Each number is 500 + 50 x the weight over the matrix's rms, rounded and kept within 0 to 999. Layers, rows and columns count from 0. Numbers have three digits each.

# layer 7 MLP down, 128x512, rms 0.0683, rows 0-99, columns 128-191
541536558581533539500479491481469539598517464538556493533538548416463560483468532476455484413508504522475532459531443479566417556412539568474490509563491472503433562450492606498508559528536601
443535514486564519532564573515420510419597520547444482523444466455491483441366522504538459444573495430594558441518480506515570442467412553470562489487460508517523441535522544460448506521373456
497504421546463546428486498591437598476516616549526520469547497489438505511498424503496519480439528522515508439512492498488541475508397558464517520490485480529546570457473524415542416518535400
552451536410465527491443487469408456431509567494499582545503467392401473462461463512495598482387507501489565545521481439464514518596489405535488511452539529501464474470497469514587467509520547
492599527522526500439473447424524544562365375499490435576514532489475466488441470513479512580539547479556507546444481496483436498478591479578456460474554546518461441540646482542451433533594504
511544476527542431503370468454467391546580517473434502493582404489547422523463491493402518475519492603533523447546395547503533497469465522568552522491465462483506509526428424531540550497503492
547534516526542438520465541505509532495496435479562530435542500518471516537549448500499540464502492500541544527487535501519460498450560420501521548513524415495505515455527453429471568505498571
441539525537491496578460505559523531485462456505516452505462505573516554441512509584432513564534414513498501457471493500452535534461503519573423454504613431520486428473476474474547487478451515
558511636475456399488477451460492483456389565410538494488482505485493518519481544463523488541506555524484499480548508416511415547522480642507409580518454474504485528494544582556536525475499552
476497405506492491538530477502565507527550538508430480536519544509557518415543512524524457435444498530515514522428584548445599485568509519488498538550472579528455484555485469535559497525590564
531525472509544549540477371500499434513510415409507505473495553451426484550455536417468438506484537403546331485612537459491508480562460480553491420436511482518502494437420497537508556502458555
489484482500495502396466559490500549509540425460498526505568491582484456504506563525411496413495465598508498583538469459528442518535529529463472571543521523462577538524438541509565546566557509
525479464553431486356536501511402458561514491573461551583518434515516505534447615484491498543438432578479507485495411420535532546521497410428478493435423475491552548541584520497527432426503524
502546576590513450501475503514536559528546523444628521478604574471526414383498520563488511465572457476508528569542571462481537605532485550475484487453539573504492510525463469513496509545512496
529409498474516570503538462499446486557594541427395434598503561493387537426500478566553428529602500520425519616472497475596523524461557513551514520394525504613437463504519465515549525543476433
395512446518510466495489582409521550492492528469460582557512508481475490507507631536486466463498488542534477471433601547454479470489549427516525579422499566439457499448530504500548554525529426
478460491435466517466472498505439435477545512480447498478427554539497444443544532504436588477468448490552456553471514507493506535456485501542466442507549449401440559463436471550480551411494511
355594550527502492491509473476553484570438486517410552484416608556380409483472540468474528511532581461505530477492628563461457477598503515503465515544520512539404497508609448527519485526478516
515409449441551445476542435575547434469512448460483561470528398468509449521528517477514392335533464503534528527463535527432536497589492428549554539522588538475528477470440540520574520552596447
631520588491416527585410478564513479504455402543576445425423486608566367481542500608557435551446553528416514479464456384510518491464514396478509509533464590494453517482554465469544453517499494
522488518599477474524479526605497535294585467477545472476507451522427514494430496515485514519646574464543449505481559522467456474454624477434546452546393438367505606464531452496529528496510490
574510485459550463432445523498449463532551460559535578472498459463482524462566479539466576447439456560448460548507502413479547443468503443494488436550498486498534411456483484522457491532407454
427467558508404544498561458544507497430505521465475457475494419439529458534508574506454508492446475425594464341522487571493552495493453432509502500367483526445495482481507439507437496339522443
449475466462511508579477572504490441514511480507629615500477449412426472551583517522603591573537473389484562508450456509511504513538426451541495516418527504522450410545515540460474460426520456
523522422499501562518470434449458458523502543493531551538598396462480391506577476528401565447432565556601472531577552457460495493537484478466510517436510539486496547479607544572435516518566442
591508522584525466440521331469547524422511462488477493516489568573480466496476497352519508465496425461429480541518526518576491514461468482485412581563521441443422487478474468491495560475507503
480493425387505507496489414552560567494380552500490484380447470527492458517490427426469502487579522447559566518435551461550480513486562570483504489416458475477520421469489428470537441443494511
464509545465526457386581568452479457518476586542542507524476487453449415520427414386515528634543459489521565447501469506575547453488468533431495415489499457516586498485488479467439458517439514
487442535452481510495487562443461536490564487520506551470557492494479449519563442445435463469382448508508469406497474464561544492547394531546460418508423483401513485588444512484439381396567532
474471425420510533590588527507523449611469539484472429487433537521449520414481490484473452463486488555543514534498501568567480484392509508540572448429590595500565574483590474545596392424533472
408463591583425471545420545486534461554545447413555528499440425546510514523569505472515521569503480551578481430552548543445496501487465441499483519474437475577453530431581486446482568383543488
542466499516407483484510478475490474475436453502526398519462470458456555473490518459481497449545479497499552506521552501447571570555579538521481473524497542446597555512478432566456506471493463
531470453546506504501552525480455516484533521488534441436497369502441544553507606403538493344470530585527557491574458632546527556524513536490523463529429561511519487548568455498439464481498494
489401456532579528558595530492483565540539527548475514463491551429436496539442443521463465503459364437539478478506457471546544565520513532473505414521433463410536437471490537536461400521426497
546472477471549497535626565598514479555518556535556581453556464501439597508516476547497548501475488455566433494537516516409507560536577441518491532430487535502447475528504484486426521609529526
592499470479451453442496501523628460496610550627430495514465532554472453476476566546562432506506529499459612467443495488541475473566444438517551606503412532465527437503487491554547505558554438
496474465523431541487355510566561533429556492528478518480465422500547436570511374509514420547570490414518507431493537552506420515511570447496514437511531502504550457488391457445484520559507489
474455459532468475488445549399575406401509465520511530493552508476454519528567547437554403574448432518513507510452488539552535487498506522543587558472541556521504561429481441505493361479531520
519452547516484489532464468507462548459469552649516455460438556455508437562509480518417455503572508538453518476457572596559556525502516450457561499505442420611469529559451444441437480482488505
509485520452427452568458534459536519424522489535531493515600557469578488572472508469440437576563532462492437553464447479467535501553488508533476467592503519568529490603400535538632477519475475
475561469508633423526562566546461514590391572538419468400507523522560464477590425562488487429479670471512571425377558526533527539565567563511416463538575458535371532507527533444472483615529466
535510486544527469475463491492477439532518507544469341481446514538546429467517518488521503632635493537477475511520573488533557508484517435508558329496487540494518473523449537487558527499461441
594427484551468474491507474478553587450521522492488457499507498542517464478561453530427486559540535471502592483486453513577506507486548434520461493512417491475615537478504352526546552495513400
503479432451462454561503462560576591526440409459528444521501486524645565540445509452460461479502526513479447517508597578450518565465480445579498550513570544414428415462503546401477619416550488
497551563564558546496446437493505581460515540483528487547444498526553476579548572488556590469383444565544447494554472488400436539503480394481457511555566542463487508467501537485457557499519517
518439489504479530498439512523523446514456402399471372510458532504542479494414507567573345548428530466570561446581566473365498550446521513469450495455422466545475537362521502443422571460614498
434500560488494513515489553498536519541528565494491512462473492458540457589478457461563492472427479513526555424533484520497536464494520551518433610529482409603535483477512503571488521351429524
544498506485435532487499565438385482467543477508572467552481460512438524554456495505459437565433421471409481604462524500561579501473442565565530471440499533512455512464429453556545459491502528
533550490459533525469486430425479534484598517590475517467484546502487516574564521544530560524483525436474472515472560461487480552477421456456533510515428571455477553515478483558584484474496423
486606431610543472560446532514526531507571536477553520482433559475527494534508578460556495504534486508476505503499551531557482484510500480460454518549502475546531569535474550527573541535520558
534584430534459495418513515528492492530490522521468522508482417431548521481483474459508536457547500436513541440504458486494465446473457525473613489457425436614478520501545497513584444474544518
414422492493512561485544473550535460526516586547424496520534565577603482505525488476489481569432535469474532513469490516516441488451435503609571510603424507483399522591521434451492479477479499
526584528561453562584501577448518612459396490391470532559547514506479568445594428468439444559623512507528536392541476471551387476533525480422451450462546481478489550482501451485512498468480470
537472512518543544614475478476491525528445481491481514525501447524593511507438536447410473604448409531451493526533396487492451530452498472485493543456518504465456577436481525521479523405524544
560469472513477618531445493473518498457487375527541558555490473446401547506451466533481545573541512617421547473553560520532483424392501551529453476581591480398507501439461620490428445529423447
536557552563541549512433528468483578501524476480511550562492507514539471466488521583483502559501522491509432457513391563491479417484548511529406477555461534472540507447492489554524510589597435
486525539467445497521498544512469527500545477529532414476546628612536514498449411522456528550475507425544594510479507534465442456517523523485553495546503522554439608551482494490469488420513480
537591478488578497472466518477518538527479464523510562507499501433410477468615573545432528463486432414500581577609527418449417437607471492465541467454610440505539433441513440535482524418483465
483402434403469527492607489436503409490455463634468464529451534516508542500534568519490393603478552501443423582475557462525609393556392532529547415453451479544540482411407451562486514416543468
444469516532541568525547422494524490570486519472498584519541443563573557496531518504462533575446454487485500470413563481579478569475512532519480533604550507399480529465569525499536572514506521
553539580545540484525606521506506560500499445445501410502496575492435507449526457503529574545439498580597537580453533472595482538528450467512511482485539563549492487538533539547497504496428409
579522445410513543479552483506573499513501518483428408449552552480487557469564511522462397560507488484465466442485574492502532379468502460617561554384477500528524472457617374563514507427606450
500507468496498548445538368541456512477497445613409403510500578518438408507476531535429436425455509472577422482524494462480462521524635470467514471544487471496472561485466559541629445613502478
544560440494556499427514482480439448521573537490463511532472552424534598499464477466468485442455502545438496521485507493486477486530572485478402501468473571533524474465627491546511416403455456
494501584447449534561474535538424525519488529523526488512524515488483472485439408500495444607427453591613468524594429499392494465444507467417528489597462510522552543513375536491416388483379538
488530460501557508521546548505497497455435452465489476474494513543455570582410422489460503538479505509543535492489492452552515518472555506462494448533551437510536488524548524495425529568474509
518485562459521474438495523485482530590445476575475416408507494443343529573492491471541554443455431369456527534495548487515562526533539484448510448563530551471497564597513448513477476489495593
435523603530578501597381496399495533488456556553476485481414501513587517517432543536551491517427517481553502525498520444481502512467442583501566358524522515444455492539490501512460512593495528
456526457435531409624407595508495505497527493494495507456481467484564508502536502482524559570465442482440518539497487571505495474574477533565518539425465499568455499499453503522429551395471485
415574536500503515556544515508462481451418490493451421484533458556530491544500538487462535503526481458521499548408499438442571500633492500463486373446538487505539560519470468545545546479502538
527472478578491534546472503474425538523459534526545529582491450511474505483432517535436467473549483546406461478527451464450514568485566465484484522655584470484521482490514562507506485563469456
470472461471512387494522446532529439509592494501483505565584455559455582595446413434582419494495560464387450423466500492549412423455533591530447490557352479463469386573459483562498533518497562
513493471527470513525535467464448496498528600356555440558538476527472540462406543487512512454535479560384460503547538525562473474438539487555564473358541548537438478495512587461440539436465537
474487475591528521529515489453521463455431545462463536454561491543522438456529560446401457413476492480530517554527481605507499532523520487413458503519483425484436506559454466510494526428463475
451464525489426413548455513551516565554482531422541534434502383525515453529501489426574551502549454493530514509487548557531519459540518466585536465579510533429537607512465447499387541485454504
511539501444459477494472544495454531539599503469434534512663518537609520376534458531572491484474481502413456528492534515493461405557543519496621430409495470532529520419548581500512482604458560
488517577497492508604467534444485466461530530376512438440577497477519486483554579525516506573515493481465523441476482478504501543558454508522454540481451475452465463369524488467440499557474542
386474398499560528518475542542502434460512424388555480544530456505449467577444473462520440480551524415470447473495491484538615453493542558424498504449478482498497550488412502427552551550526493
537430495512491491513406505426474406469544545408508501522467511406572474496534415463483471528465421547481502555500597526490498505466501520580453439465437523392505464545469443527480475491466466
556494477607458570570547571526503568479494523511482520435472478445600519449507455553467492426496526461501551375518476462480482487427574450515488532555498400449511491602507511586459549534537440
577583640522483506557504496424553435506521595584478565431547449476501409564572493526578424512487520494447499526543497492531455546609618478462490493525600465571535508484445456450473478522501559
562529553451487511476457459516529551489483509475544516471391484638510546450404533450565453605448577494499495499510527471505511520498461400466522522480533475503551596568469473448535534507555470
499534471471485557433487509558546482561485504413537551493391607549454447459511551512449455511484502492518447499574563541465465446480445482465516430506492485490562496494401432521525526528518472
516501541467482493537518485623470498552559569449502560484541485463493505562545520472673496497522531488416491469502568519499507533517451477487491473590489530463512552561477541459455516551508531
564575461540448468477421596541538488474519479391496422496465614492481495462460446395448437621449605604533535493488407473554438525528436579486503508588410456537543498402482507501515537511472492
386454561494516483497455628555534542587602488510415542586460516440412553465411386510524563581555423524486479530366601496619521342486508557556609476530509448546533452532612475416459532544372522
493560571494558559524427493538485487519448563494510605405482531470499409586634496510510579564475487446459458415487509593498478626552438480513617587436524525441436538506575551498511512570462523
523465487549491530518512432517421580462526459509525528542484445511532620454440571445558415445456549530468489533523506415449569476466558523524494546489479559474485486416472496456519568503518463
580437477539426525427423470458545543416540526458449532548479546446598431530473496449505457458521550554523464471470505507451429517546639459519478516429489500433492515507494439538511549571619552
468489536601535534485495471392529603571422505569496541542431469414562453482423494524590473589529496491602469484591529421544386490564512551415433449479494489421516521520453512491497580560485595
505483482480466533555532499456499511479503561440453494441475486591513474539473538539395469527517478442468607534468541550542440533445508551485559489412524551428476539486589380475451488507507463
553550510496467527460595539496595504506413471459501541499473511469532563565530487500531491553512444469567513407525520453564587483574455594513514497474448527519523456487542493544500460390476560
482445593524483437483541458616471553493537512489450477468521473575496535520499575507429451503529433552589496424405619534528632546577484583495452522463470458509551515493502535530507402483468496
470537477558485587530475430532519446426530503566496464555489550609498569489511515472548474512472554502469532547557551532522429485508608509461551451489522443527436487520489508481527557497486553
439519539452540581438537614482446542461552493533582501432541533425537450559561485531448491493502470506495384548517501479499579615457486426482510445579457515444459507516573519596517518457515443
528472482578444502391476503502498441449468484523526503423513486519516496539497542539473564481466557443422422533463487467549517533522443474440463537601544468476517480615506546510558436460431522
398388537579463463552493648529545467541596520582546565489507505528518435435557486531526504476557506516503452522521456534526605577512442467485518415448551357491433500511544563490604520429443540
533523381499380524549450603504498435508538608618427564515526501493422532385474505498394513483524491482429503502462559576622533476513515533394501545460602550548456397502422425474491545375562467
534495414409467486504520435529472406466405520510526475513449555451528512430532576472467533464498485598519489519506479402474548583574527488423537579528425496489562418474493499409483575517550470
553554475572507590473593471421473538498521479419605482505516473557476523405509522493488495518458497547414403642518454447515511505594492499455459346453577537515573443424467514471531457536509518